config.yaml
d_model: 128
d_mlp: 448
train_tokens: 121200000
Each number is 500 + 50 x the weight over its row's rms, rounded and kept within 0 to 999. Layers, rows and columns count from 0. Numbers have three digits each. The size before them is the row's rms in percent of the matrix's.

# k: layer 7 attention key, 128x128, rms 0.157, rows 74-126, columns 0-127
# q: layer 7 attention query, 128x128, rms 0.182, rows 75-126, columns 0-127
k74 108:578585500581486447504541514553540436513474526418421480483494575416534403450483444478464440532558487468509509473466564578468622514438549599547570470489424548538458496462465492449574457447549491550493518438399449577474530481484519478455545494523525450557549552452463492489502472367599538413434558451547527447580555510484524473545472534529436451566448500485489505459417476530503451575493
q75 102:534523506618521483564448501520446557478506497490648486482527441410524460530514461558510561545524581562528446490422501607495505373585530461459491395566458549520523481441531404439518539465428441450474515492477552491608434485521457519541524512459577480457493534583506518541456520485482542498548386496415627511495546594497464472477474507444501541482495501593508503533413512489472461487495
k75 111:418432456557430458474420496575476527550517526484553479507625507496528572511439528457489481508514464528514524463537468494495406476537473490549427481477447483488517533463483558429509534445383446504459499420466467512572448551542542517529366529642485447558589526405575573521477450538543573512478467509475569547497439572529478506560515430416529405480545507582450475425468519425502458517529
q76 107:464383504440447510558459490547443502467485469467474502433443492492556558480499431520621473552492548577499495469567379474444523555549555525526454521545531513579455601390438562609556527509480465457560562512524520437515560534482473464443508381535563491579464483492543598540440540544492430549427518505457580501544562509476570476378532522476490526494512408515439511506468467514541515522528
k76 121:477480532508430453425513483508491482510468609550510589485468454504490517483430502495516577480454602451626497414336529518412503529474516452400520497457485490454460399482484414614437406545542405534514477509439567527498451534466504520541557546501470493520465479483518483493501564512523505439495554471584534477511473559455411493401525566502482413521508507415497518428548488471443508595507
q77 126:475559449579573433454441460538419481579542534552552598517489552475465526474496492463452398473436507443472529438420584492524594528489592432526500499509534449533485513639542579516509539516510541474371495539515552475511503528522496522583511563456538526507501492523385454530446450415482569441552500512525546542506476589452560444585477499508475417574524558505531513483489584422479431455520
k77 117:473438355520561490533510494469471545520513509552544544511536496524539610463435455490511506482556530454421540533527513488560456528448584513510447536547530529506510448528470459579466611492448518466541480619587511499407486462473478514578479549486533437576408431486418578403463510487534552469591497531548452627479535543532583556474519428456427491468553521540592477575506494573487509462486
q78 099:464481469458498502490500545517491429458450566523537445478490465482479497574507483595439575557492448506497452572586539481504470460495428388406505504493536527609503519566497551506374392540507518533468522499462446427525588509506518515539516473445523472500451517533406597494518457490577523502459514483471493396609420456546517536521460454547475460397435520510665569506520523503416466561501
k78 104:523514533478431483510514557428476439498582471474503373622494460587384500530524387478418528557612498498524493579534611523501516458458550435574442508583455505560506449552512453556503504586485413434556508436530533556554440535488465522477546507521474540564514452585545527494552486480513529496589490529550453416500446561503446488507470421523455434440463478406488480494513512462550543516446
q79 096:552541554626538424429481498440431578578463512434519531516554541472480525516505493395471507398494548445491534534444497445595466450426477532475519487489507552499497568601554493507453512581526498512411510483534512470535534488498515519516490543510563497455471547584423475460493503417451628530587401514532596565484532497580401505483591453500467466562517576506445497487490557430558453432466
k79 114:527523475533543585472433527571456584505449527402508444525531542495508491533449549496444552409570517474446494486562542533515496577483606520436499600498436572508554490543468527473454524461445507420494527512526423473504525541479557453577481556509500561463401474452506483591524534609500544516443534450580604521453538441562458504506508512510563586451528449496462515575443564572569584572402
q80 103:501465573442492482476636517421421431442463422502597524512533499602550477455548482507514494484503427592518411422535542480474478456500521467564480533481594487487526507430492510504493599392533511565567473537501481435583472598548532472432491569501423570473543527552478474441580538523445525555591517490500502503485455593507549503465556586554460455406466538528553480584517534449482501457479
k80 113:510448538512461396456573558588454531502492553471583601590484559526555473494493458435430536470558494544501491512455499576558532501538482409549596507394509551473442412481557560549538511428527436531510608527459520464462464469510555383497561500468503583460505493530537517429503514453507476531584459437498572546548453455530559462504448523585556433442507492453597520570453464515444506484428
q81 101:472451531527413510547472507505554477493420425465538542461512593471529582495457526353537489476460509465477518448585507532412398492501481665495406471480535575567501510453465566515436515573464509472511560559513581515501488551549411466416457483542524521489492467554527502463529545546484461501529509520428385512539461472484478416483436580436505518542459414409504485538516465559581447454484
k81 109:546551577593460507535491436531501419496511523499475621515464568500547506441564536419527493524477519534504573485491498526547468408533439577485501513448442477414496465494536554492497494395476548495468532608486495535461596517430505544498464470567578597514452419516429489416442552604431457524499468472481480476511477478575452443456455587455503579585512462457458540604542396563487488454491
q82 094:567474549525557503442460520500512485497562404549428569496428539462445485517504559499536536530460467479575431488522495575613537451617483443502425489471465601501423499534468532480514582504413575452483492541441459461447520508441453578481428497482546488527460576539534539482600497542466483447501598527437486408442478544488598499457431514550446501471478510436519410441549535529494382439436
k82 096:524620468416488442514555449580553428532556489509491559430489493526479511426462573582571510504531484485511488538503511497575547577568512538531505513519490571491444495431401504373501503531455481479500508465467565572472531468494486453503448496489558534553500454552577498432523477519495478542508561522528563437529520485468578495467525491409438414415483422538711490500485416479468482409472
q83 100:491485525420503515488488478551591518534569529476494464491559535487520502505541518489470511499441534657537595465496445470505456428543488567445501459477444555516513556486501471465486435416415388503492441497577531483459591471422555461465511507515626499472467661520473523462466469557498559452548526458517559512493540463468466478454571598483438626549500486475480412549490453576566520445434
k83 103:530448479519518482602515506536527498444535569417556396511605497655534474516465521508476538495373521530591474419520506540427487545455408431462573522535474543517492493473441522429443490454456480538442497566503441557558442454534477510491477491444573479567395540483455523474446523607476462544470535483475509491434468486406548513474523498453522575513543451492587505466426403447475479571454
q84 099:499599477500522465453497498496670477555568473547522496576510545468510455507587535555484534375480483534540450503477449426528444544478394454520452453569519541561488513474492517502557494541506448532617495477466488534506412508503529552531514437512511516521491622581494488506462519454460519547529520574530436530467542521516556493565499342530502542482474552456474441389536588439586441504432
k84 102:521600549451411494408539506514506469519544496415401487539543407421551489576533562604433552484534500546551463516553524525544498491523485418415515593458522523514420504543495462561483519415539466545468486465521497554500571461422549531490453500461551552485486492405469444506443565578486421520508372456524481480474522394429580509480465564526405538507522499584445505493517517508447487462408
q85 094:579577575419581414450504490496405575560463476416475477542494524462573402578469552445563468488508537555526559478438521565504535492510494533532533458447521562397552507416529535416527492471490472452549506474479471548453418449554565559526543389520580532481613579537557465540492540425497521465535472489467454472557464476452521497523496470544560406519419497450521430509528528502524474388535
k85 108:530466467509401509511473486578524504454399519453477446537486506497538464421428478551458477516492430474564585490571435495504481427482587444496493517507480539501488510473477406417473492490441550612440534495468572544491546574536529506521474541443455424497564462409474387509472615471399495538453479417614535479560456531591482474486473520442450427521402613482513424527538507537489544503514
q86 098:468473434503594577547582532530519568449498477422550414485511541493560549531554508454500458542480479521587592563535505486489477517454471539452562542484464575516471572337548473494479501487444551562501623499504489540430508510458515457568541475498493475504613479528588513662443533477505432546444512493489556418482460441456518461462489439601549448471513460451446469533472513538459491487421
k86 094:491469550493497506466541493489457535509471576475559396522499519497462440561517482580552560559477492528626517411469421534521447459514539542490527513490602469547478534492526499569465495484452554531496505472574575480551545518456506512520490498489453527547602527567580318448611592563536592505506549473517484463534427535504405468461511463483505537495500553582449416423597487536496547432547
q87 111:556697554584565381475579506455506550545454530468465532534516551489487449523519564522465561410455464466493505525470535463539569424497538510552552543492523477481505481651515469473469432474545561531428441477471562535465574443574549512523485560434476497438545481517557437500492502426479486516437448441525556462518539504513624467586569508476495466564534557507509544458449531419482463472483
k87 120:616546550480482517464551533443461616494528512440462484467544567492448473486454555566457554472566522487540451522347491440506460546481540482550519442587568482462426506535486453504497588492441525491519478597466433447503519420517586370603546484446480539484561520502468515551512508457495491466486525442554545550496579466471619516544576485453410476474518504443494561460436487441517434483419
q88 101:489527581477476474566515538487632363503531565473496437515594530456439448489544433465461488482475499456503483410451473453577555444509479464594520505614524546489544475490503502390458463406561557496514415510532471528479506522510511526526470548592513440489444562513539545507544532520441565521553526445501470515503549522433424520603382571435537480488579507484514451573467494442431417453535
k88 111:525545532435479526503600557511535438502432414561556514503537517439506507601515558433402600520466460528454536484579451537509384452514406465480487436505544479541554545482482527479485549334609504514547451459454493556539538474568566458471468480500522498475509546512498476449462491558540475521484503538506514559530554418476554526472490490453479493528630433435621530542396453468493508432493
q89 097:487369441512491537490557502494461417458545518409537446472507544493451481547454472482526472567492528555524638520524495635522514476502498476484472532465546510514547525397505504425505444382549465520575510507535541496524429479446470492551324504491568476532423491558520426484534400506463514550495497454541528519460559545444490542520464552536432455457526438456539435527463550601488554585562
k89 107:452447507449441557536582528450410526527487391604581614419538373506523457475520492445460517558471463524479558531402445496464404494517503476464579563428510545541475537426454613441477548490474509565484526471533591487492468459459531490545478515450476502432464445599549535428466456524541531585475485557443467481516480485492459546492576369534501509462523556470525477476498510473522550532581
q90 104:506531498502566472455421529508444490460451507555425570492550535502519458446541454456528472477533462508487505418503471533491487531486575585567523423460492539455504630488531466399478521451572478533476411539435516488464463418527559463493507489550466526549589526498536518472462561334516485454561548505428611455469478459461532474440428637523465421574565563472489538472464586535522513469581
k90 112:537430423472459478517525464505474437531510546539506494470492572407622532481480500481457496578502474456476479474529412556437534511550525453574535496538481474455456467472411458473505514466531519424544404480446495531474426499528526492504489469522478398582430485313490512627570530409528514506527580439454573519512540509500524512476509494474587536435463548517500411508547469430566598407531
q91 114:554416462456512584536589495574409454467572574517474463452512480543517513500453492471511571634521474514536452497470520561424511447413439534484593483487495582499479498508438535440470499443449536445537561534525510426531524549449462450529512458399467516537514546426439583492483634566537498613489524541538471541472515486486574517433512521507489485539620456432522569530444536557509575509582
k91 128:455534507448577436481505467474439504477487429564579487414504490583386541543530465482467458541505520481560608396427542536471500473462384423571616453610500549486477532499529573455566467442516442524500506519460419523460422503511463438514544451436469516458513516518445510510591489505604546589505547489502478495434551488468578483475417510538535481529588493577478487499469478473517483482621
q92 107:420430519490435476445479555547415585502540471462395531474443538480413604477469515443484457491449417532529504437602490505383528446437544570437497601440517512531545501468495484513425575550520549560474519474554534533481546603461470541484468548477493592483485499544525431462484484479414555524583487479529513492367487441490435421525516553498524440487441580531440431485528550499554567484509
k92 116:558440457492517540560543407504517651537500553438543497367437594472561517554551536452489422507466483443497464403575511459543561438495535523391508428466464582542572454462496550522451517491456564410455534517550477349520507418447493550521478507523494620424500479519523454489453562622426540522447502496497502490500487483493434471541527498494541558469494479450444491523526495514509504493481
q93 118:491585559559556419376533420473543523598558589477585482502505446453502481461571582545448497505477433517455505507514476611475617505467484400542465526490494474507489471575519500431543442539497541491456408398439537505542572427525543560598535580540463560474536478534527479567508460533482533473521454455543487419462447496482512492509530495444534503513614567492470499519533564402423498518471
k93 120:545481458467506463447499465467465468585563471491477435618567563446454515519546509515542477430486537455487458593537582577537478424481509375544421563537551560607548579421576521472522530521457596531488546485489548387525471474508500481567437511474485478518544529493512469521507459444465477430534487490518522392460585590539638486533561484536505542509517567563454459474422484567536529494482
q94 103:476542575509465477518494494400557465513423509447623515576524519524590433546441415453417490343569571492472504520549452512572406478536547577526492440460554478493488440526441554459612507452477479488547451590470532535527508509482522436518499458605547447532529517459500499547503477486540497528448546570483570474579548433498427504505505569462579528498483386431516514486520491459502558432460
k94 112:568507586534525551493460615433530397427546441496483522606582507528573443430466545543523465478509515547413556586514538414482425498461513409579557508496458476469438530533538468472474544466579483476571476568492411521517581597516490530562479497462390435505452495519459515454453512505532402446505469591423518495526528486482433541508410518545534544428432517579550547481479503477503517544486
q95 102:556530451485544497480565601480568464392432532489468390546593559594460466454458503446547509546504417453516581592404571448463484447527485479520560525456412491386514507438490395519508489453453534466560477569529460431484450545502508524402509522567522508553557491534561509461529554573531568516487483474506573489548513524454554524439591578458495524510547592462470477441531538541469461491548
k95 098:525479509451599560565499422541524436442400422522554434497464484538449429436490566456528469487455475544545533513421505498480433504460443504487547497480581463517467446483490570494555449484476490578559498569526454503459531507527505454401540482485575425538532533611482607523496417495581581612532481498421585559484452447455524475564581494452485549435543527396595509453507469452513461472539
q96 102:420443572549582490490545489604503568480499578458485465496538533515509526540549516528493433550518516463535542398534540483486451417395483615448536441495427496527486447454526395511450566574537601454528589451540552594580568604523438517496547530503509514492499427498494487508485438471533520529521455522567521412493508590445502503473422531541463533550458414433500573572547442520547450522480
k96 100:452494495610502467466434484586434507574599579502488431414468580453455538583499511413465493474487502454518520413468482582504445427430535567497564472465498532519478499475458610563511424551487559576495606487444555447469504526502394497492534572504483535448510516537514487429508545537479529474445541410503492515559406453488481562467507474454512608567472425433469589506546461579495507472449
q97 115:495467498425426549542564444564523510396531530535534528463491455498480544475505446511583457585518428500511482558575554466422525541466438578604465443480506605550430519462466572410573539441561544387559464558501515532625448454516459490520368423500475465492549498471529513565519443505552414527487567483509445408544466433539513470516469534548523462485471415527477456492516482563501545488519
k97 125:425421558424447436464481508483491454502514542494456546488438379414462557527503465623493492587472544425537540490576569458446529456448469512543470442521478517465421574571590554517540512515585600502519479576442539533537429483444443506604478483487436527461466460464537480468504570513495416610570587469538454450472534491512493485495449499501478396560562526495511539422545464480451534445524
q98 107:472439508449473529485468516500465451523529446474532559565533421454545511512462420667545572508529560436518503528558444475460472499517510497485479530563479572541489435484431508500408524499432487585451466432420531539558507459508484610546462533452500490522523470536548577432525478405469486542464490633425484526373543555517538451462510479403531476576576465604473506478451551405522480484486
k98 099:473536382512571479507441455573453471499570493445472578554493445513559533546478448544457544543478580527501485524497577463504476415525548500554415493487482547464505455458587485440525496468549469471568574410578537425548462497470528516512469478572393523445544668475511507534517529520550543408487467534482534476433512473472403478492576461478387482442440392565528462460477518494561436474461
q99 090:504546524495454462511436517528447439586595531538464562518470538622476428440514323406506457541398547470461444547402441565542534466438482526435501426511509511513462531501555526437580504558507514511450510523505548567477480501496530532494500535505549499505511440607442541522501415483664587519542560505420501460474510498454485528472515522521450486491421492499450518444461534494443400522496
k99 088:483476450490484482451468494489544422520488543524430470473543431427572528475510467506477440609592551435469530455558490534471503474357555580377450458503468564447507385465404497481465458461526520401521410487441484460555585480528550450518480550489557498504439527512494501578486494531492456618547491534454514477593524542475478475395530423428488462446527493574542499474483476600478520434475
q100 106:575387484583557576599480521481472503396456588445561552507491504434590548577504459513505451489545508609485546511507504402529506515473519596567536401512528516499558486398432485438599513512503531490513500451440472533587448541482474450480436484521552469469447453534540414476531593554534528530465496516589514498562561536522542494555480579455499542530490507483439490430479499574503583427441
k100 114:480500458549502570548532608559465487519499416471530609472597514426490453539572534379525404448452467548519574502445483517582586485436448499545474427504522406480473526454405514435582459520557498443501508537481489583492518504551457464560499518462455487472494464512481489417566510528567555501381466448462499502493549406483523568553463530415551467491505530479483471493507532505529538587639
q101 117:502519558533500400497464408408495572584444522602565496479443585524415446467479568422612443515472443419460419469442551527529552557482486412473540571538567448532520580444469466550516465517446569499414555508486412554493533516474469535456540501507495534416518478475505539518465498548542504504512484492537474510500511487618460456538626516545502478521378555481523525535493440482448457560433
k101 130:566471538478516436379506487496516606533443542448504452476474527372460497521513436475556497482505475513479466508435544532493488560449620467479469607542478421508464489426556450493498476565420534387457495464508498496468557548516514543393524541527469478534498401461550446596506511535563468479549396384510461505557497507526423509492505568532511443539513521412566456560414434513423489518436
q102 105:562396471509476564551456520523459471472450465465459526546497513533536596491380606485554559508534487534575503461557512496513479502509498522531404494397454550446510442470378557463455616453426485522555510527503498385583455507474480530429460432467528463619399556481456529457482576486479538479471499572455541462417449442546492441474525535532462456431484512445523441493576529471468421491494
k102 103:485504511497574481525504485478506583478524443409606633396422460556513561407543564502494448493453527494477498520457575463488532427587450419518571477460475539525514414539461576482504491434442441455504511459452491458469464483492457519387525560527452470495441442463490509541517593607493494481502508518471602482444562434573568441540462540464501492379501549592509441492490476465479541532429
q103 108:493470528568530378470510504440470511502533587469493514435533540485419484552563484505393475479514460459484537539467598545538575385450508530512541508517555507485457487679526429529458565546487547523454536542488543500521523445487603478569516543405526582479549418555480505539530436483450508480504491447517449416521432496420468480493496436448436453505488597453587569507424459409499516485470
k103 115:479458459483501608531473551416499535488518468467511515446493582468368501480507441501507606549567431443530482503459487549441417518466508530451489589569478503498429513543470481437482544492395528463521500558498478499467440432443593421570400452516572552429517418516577539514560472574557542499441524543576481407481446478483469480445415495501457507522432492474584617486510532565498529438464
q104 090:494527497541485582494496476494485398507556493440494468416587431493495508406449489479505516501466565559444539504546493487434517458499519477458479498523549515496594557546464547506427539440468446552458437503460580468448500480531526562466434511478516553598477530447457522544470580471412503419358510556481566420416564534442471509544559474497567492496471490492350522516485495460635439455604
k104 100:600416532485510523523493552454521576470558570472496533521462528453469541480506543520438545614522564465561491502467443526508482533475499595509463548451522548463552488549482518550517437422539480573549487481479436457465511467533498575571502504532620506523431615481486456513498522555437551401464557550558556538480556503467420444369446440425494465475480416528500406507462569386506475582558
q105 110:433499489505583438512465544499484461519491589475517429520568519548508583443632487558469526488416463459463441469458496500487504529542504467473529451581544513569524477519527469458473502485561465518563491395503421503480419450528529388520493531445498528515500576476451596549364551501525593548506412561331511562644473471481451530470510494438503486493541462499419520535478497469516477518540
k105 111:487570542483430495421507509514525460555518525528519475626476530548537519573470420475500572474476554518558533421508471600440496398513530466465401559576497432453485489459483527502455439440571503491572388426583439433526498501449547478459398555498549438457499589449486487392538469476592618556503516477453516543466467565523502452433481527461512431508469506504458519537508571526531553523415
q106 097:550450570512511474489488444554522562578516516478430584451499494515438494568523597545541558477470611465495558421413485415536541496507551502459519561632578460567576539524472491466411436506536493560433515408439520533500542481461520500566504565442529523462452527489490529536527490500471527360451528491489538423473527602482500497445445521538405512595500464366438479541502436499520515485507
k106 109:443496453620433620490579540501603554529465549465539525475465519481410499523519531513541565498497488482609449520498509588497485533505604544522476540581497521509423546407487476398426517591482471507456466475523614545523490444517441557511530504541488459418454582476533524512522464556547603433519496514506567519489583455492561548426486497547466435579475439477543464469446488511627491501501
q107 095:489540565547434532571458568528551437538454561435494524558426488482510482606424590505517520528553473453517543399521438466417446433487539524487545498478501493553479512570493454516412472492541533516444574563528506475404448544452523583523467441562467493495533559481522558509451484555570412408524422547563521583508530504514540440479489554370479466552489404424531473410478483495563440511579
k107 096:578531528535418543457537550517553473527536418469484552443474434523550419564523513478461452518495581572486472465557532450426544487472482482663540592651470485509481522434622464580394508489468517465524498552504480486539461471421480550413579508562463482568517491450484510454530486537482548428430521519452519506476484495441456531492498521402504569586527556468538440518440469571423475503517
q108 099:426553460521498500445474490407496524523466530546495447545444580406476546503446535516499516481460489480531499443462434447435510435457502514392413504514502500455410438465445462485492438561559586627481551442576516483590594386444543507537508465527586484483500514453491438574519503444509605511494505501547444499449571365532493528556477480501586518553452451494563587480525567508548434485488
k108 101:588519519524617584499443494485492562555555473471490395470469488553544495466699503556492481530623490510498537494469522569483436463477580545467424469478459538448456445519468416493478577581484571528525531461436532436496501509432452505523509503563524445521492467475505500497442530559555480529437529530482438470508538514485495533508462465411529560497563561568329520490447475424513435510529
q109 106:571476503519451552517459552515534520460417499490536508529527509456540524451445537408598509462423499408508560442480444474461506596559540616532467440463510552451468522507505432536644575547531532541458498543533428453495557507545485489498566505584501495473389442382525545557547554475553498574508599513416579535561550541496466500462569552479505539486500440480511501503529423580411526516442
k109 119:571531521467628521482466391456511518526455483484518515531484469488479461471518577403571482462484486533506449494527458479496518506541513586571511469506526424390466496385358485442525546461556540431497467437364494548487526451527467491478536603535509465566487521635468455503508493452422461590486540506463580541533533524525508521461502583491550477615604498544497560459526485544438484490481
q110 103:470478388473547439510482483578532472511474481475468592482490440420540459528449479555500572593603482512460465570525403541570612535500513436507437483539540487532515509505473466602467469539423482399481461527445450452525485559452501525447499538500449476602458353524540486513560526608475507485412517488508520510501435569525408464473579478566411459491534551499491517480519519429519396476525
k110 100:466537523495514561508485547595385495462552486455519490449463557469458531558452453392536565497498543469475386574515609510588563532486466511602488470412581562524590527474541481457453510554508434511473502507451508481522469518455506492447547473503540507568441515571503488559494442548607471468529423435500556510519463518569508513498611457422443443438437498525600502492584527526508407593523
q111 092:476521491544481376504504489520590455443555503492610490416455576531491519518503472471509471487469407550387465483495539529411492547543519470450464568495420568448392456519503573559490455501440467479513477525475517548518636515468490512519469561587379525483496426462527497498501434532482505466583501501588483426369576433504505444535524500543485516522571506472440511458463624538519561534518
k111 098:540433489495529517354420428508448497502542566541462520427466495455504528555507552503540539429478523490440491413583592445438493446498499464461514474502541528602480547425528447507446492509469455473377571549475527441493568502456433459586524483537575506585502551567411534472473528433524456452552561455433381468414419459564532439504537496596490582512498490564488470553514511501536493467513
q112 096:552496467465440547550431548542502570385519372507484491466588529490495502502422553409489535499488552542484519471459593505491496505586458513496427462549404530498568527490452443493457516475495547484510570557522441497443560541404521453505485394509427511464525501390466482534491551535508485538456482524512496431540468391495438453454516578570564435535576515615479539439531520417591557555544
k112 110:416470493545560520559473471496596483431484535455580496404408569494515557567524461464574530478491515416519450457509493495528548483564514492521428509543456469471477510586500511517482403468483474474461462529574541574526417458455590539561532463554515426476577508452546439511453521523440458487490509465579403606520483466649395510540592458383533494516481483474480449494454547482537543480571
q113 109:463571527551561534535432494468564446523530469578551562468483501445508533563471486594429442563541449541443523531449537511478569441576389455593481492482423496497436464538513511510510501480552475524489462509539497502522488528536551516457498638435433546502548543492568469531535498465428540401550477481455422473440454465471528500636452458485474439470507553575513552474470464387389488378525
k113 123:476542462493408558487410511534399450481478459449512486463512535412506573537494448550533482506504392450492494499505431505496531471519476597495449512430537524551530473596433465512517455487502560503474472436539579462556562544516694560472432509541585577571566497455565482393567532502493477434499527526529473517456508523517580481531571505389528472577506478481544514506484561428466546425445
q114 102:550509496506527448461493465500382444506503472485512511515558450600500525443465497473427585555475463461412508546535527548516496507485413445559500502555500379559496447580500453531461525486554556544402490496492547557476602575512480497597512501487516515485575497432422488488443482500461556432673388448468533498523540499558460534580508443453516508467535424470517502621495494417434456462479
k114 115:527521486484503470543430489372494487488503451595458541545516539574428537483489444498513436480560520531438471535475578489475448515574578464506416525550530524578606669621539642550492448469522485453534522548509539456533445552538459422498462500507508514529479568574503485445514440434488540475580431465485531604469526554471493407481465475509530473496524498587454526519514523589508471446472
q115 109:518478493445470500480567493543595539487574580527488567480518430478470452491517516536461376495591421450562537573449527423516609498521449566458576458496492357489508481585468547522631599578554546427454520485565436490457464541541567501530506485486415503515494468474443462512470497467515499475538524419505405489500494485529509512615531496452496455522554555494502563470567471460478605447500
k115 103:537525393498575453552446502547570437432474511476482511491599482375482524571511473492469427568454517467446468544569501559494565454458427565495496497497492473491460608528457461520524548477539551474482458495574493449501517520466474411512490576395471484446443456528508495542585460483379504488473506499597433572505483471441524501464468428530438473552534517471536553577636607513413570514479
q116 092:529439521521495405409496463495463584549468546525448527529551559449591521612504513544534469424543535414525390520571488498480442533434465494390416434507514484462491523494466468565499506571501508479576559510527441509594449628435485429530466528453431438435492521457491495459506448555543515496464528491523552547439546477563494461425576505557503536404528516508447487465444575476594546514405
k116 103:429516550517525499459457502512442589513542478459521517406520570520495473606463449523603480424492555498547500426464529513523474534498604428514575516546533599562334473476595464457568530547461373419502454498443509541511511486542472433527533473518568505401462505557531534488435457471573559538487505527488462508465461477539465462467493533480456544445467464504432544466450490561486570539367
q117 103:506534427512535511526618582507477585484506531584544469499523467466459460531532470463469486538482582508472448430566534495557519458450494587582532594480514483431511554518504518575551598511475488442464492509577515565557381416445396462532505592503451506499509470448505500492429470406540426493452579557594398541475424448421494435589482476486442460561542501475515567466469477536476527494553
k117 117:487547491562478520539528517499532622451521530520458446396500508408538530462502502429421484446482438495477623441493562463475529490454506599548517509468557507423404542533493495437597458474485517519531544544539366490524490458398530399431507428498537477484451414450464530506461484461582441477439585501454462475547529556468596517455556517612517466541482512626479486461512469479491520468473
q118 097:552627558530547461519433419494545525560451463564504525567531540501525500432520452506486506428511490457528474539436512492499553568593507511369459406571474466521502461496490481478625507540523429458546463413556523485561512565560500519515437619450465481464442510526431398498432537482449510532423445479428531504551425546477441561523529614519447559565512437509478560507439537437469478483521
k118 111:439462573485443490369474454563461496598510538509484468543608542400534583550484512456500482483473560432501514575420392531487555526470470609427433481503511476445503467463488499526572532524502494552560451521489451489536588564513629492510519569557553527476438625578485532487468540548457548502531522471499560629484554527535529476496562485513541537520553541463484574535462506481484592538456
q119 097:472541486474494435491464518545565523565478568450455531446493534540464466444495493610490576465490518479399462449440470539547522578458459481623580402496581513545513536500466468446516557563486484443514517487469655505502403439444509500582519420501534467493421602509508451529399537531601453461521496446453513388520579447503435469514474499486557534536467512461533517433554511585508551541508
k119 093:547504550531422453460380489430541523486554512516442566418542560486475484526432579535490463487461439498523575530573516565545519483469524522513520458519441468467562528562513513496469459434465469536509371572456397509470486457515450552510487512482464568429421489422511588542460484604497453521533518488464449507531549545447629577395468555479555506571488599519513504405587501449441474496436
q120 102:586423436515522440490505505488516541554440502452548479423522501447455487536490489464511539564431453533506550435424429521413585603475569573483505459487531454492442561483485547466501447525545555511447490486513543502469593500373577500470541490494516590589495363478460548420500407558532504536538552413509504497523519454563460521498462382496481507496546559576451429443497589543504524476590
k120 107:591576525582560592465502446538511460480426597557536548427385459532554467584515466509522466528485504439386455530462620483510454549484552554519530459535516511523485527544462453579455513511524459489383490463444533533540423481560415494553525533519500461466585628440381454489466453465517500541560490464511447462488515557555517416545503489569507462483504485471541490437512540539494597557502
q121 105:510512446473512571502533548434558544391402407539517516568522502521461431522411475444532517554475537475511509568461468507461443461478519544597494455432475589428484547386441537451561557491526452451523472595499443416481448558557500468454484491508450438597534553543538491560546555464555404544438595553472623451547544554514513536486577534464467515501594459532517501529552457543529495500503
k121 114:503505531438561473589480521472543447466391501531528475588512416492511489492437519538538526574492540442529534475458514403516473541503468478588553545474501533437452509503504486484415597469540414517483486567482462494501445510573450503455573563414455415437508447580560554547539468454546462618514568492430559539561523513544535445549547408541493446445576522592470486487525395417418451480535
q122 095:498540544453560522493371504493581446518533542571461437564435507429450497496507446415438468548498558519398533433527465505552553487506536519501500502481482617444516465399458492446431549551532531594535501451464463605531578486576545524628456579443518490481462568453436467588559532469398445558486508502460549430514464554499446490462606482513480509512412528510525526516483505485438495553484
k122 117:530545523461522564372511457495475513607499432408487509532489532449454506499425450448408567524459462355594530468439391526542585463531544566432508483465528437496468435515447544509468534578538430432505554434450524507502543447487576572542532597506515516521549571468582428495555514565524465498421524536497458485537440479482488537492513535439568458567521498453515462593505513539495486495407
q123 103:564541482528510517515493512518375529446444507443449490541472334420480478516498498537429579476522463420441508509469442453547555550484541607529578465453541534507627560502514426490442481558515447484484428513544515475530458533425545494589470534536475501514526445423441419575483547440506488492469545486492547458461483397488523612574504462583567481503463561568546552528501563530529513566553
k123 111:550435440492440502533510535540456543518529431511455413476475530493411487580482505435442508526540466487437517575597379466604554496527521582621492514457564553425544576543426447462540483504476448460612412541413483486507449500468555527494436566514482526513528481432466433583509489496450522555502571497509507509486447501458455479509439416538598427457478551556468451454542502474554505587560
q124 099:456466524541576458539392561535448433485580522455466485547545541435489460593527467571331529468475573520476477542537430440501490509429515498482507398476413550613508553513519421494432566569483536563499456447452559517583441547466521557525460443529539510520466447487466411544530590402498434451522489528561487469564536546545460464453459443552562472474409509469509471466522509529509488538486
k124 094:495553471430408534523480573464471460551563478449383552513464574535471512584490520483424410486556482501585388552595460516589508503482489506429516441466501487527478534500575598557486492542454490487517542506433509497548413442528506480498527528450561457533436521443532444453492503638550502503472561553487482501480442362442470552574441604468471543524492472572499501506558582440569504496514
q125 105:536532501462585399411500468549385377627509581441503577515528465479499516454436521449435473475563425402486527517502500530490545471409529529550478459515508432459466475529508505518447537503516648546475539540479555504397539470486419509571515474476518517535627453517432501561552507434479490417585539482488563502523511524478602500481498589484526508538520440481531562518427486491544493482541
k125 116:587446476551486520481526554470454423466601547518576579502493511466513541431409433549433543504589523473492510501488505556433393529486559536475559475498544523397527457579534515482558542493446493502638430606506512550472463551545436527586579615512508540516552479543496492501582534427495492444532531502561530546508523522414507508420445514428461519510477486447456500528484530629471478423529
q126 099:498544524557456502505477390453604515522506556517481506410564455533523487568494501594507503555527502449432371491454554495408532532605484478505468488554577515488463489571519513450438481481594541487485476449463461479437503447498570471428554481535388516464477470457541587491467511555496517545542520484465506522490546401541524442522480395409411504537531515534524613573453469442505605492600
k126 108:515525565495473484502471459497503375497467467556522528510506528537486512510531527428527511482490472551473449499489525501451391468609471500560470520573485580464455574490498448435371458552575531406422450467455535418471533457508408510512474446563421461504523475423579572579495473376533541477489512574480401464458579602577528498456417554534508457561531502518558586471483520465557514459526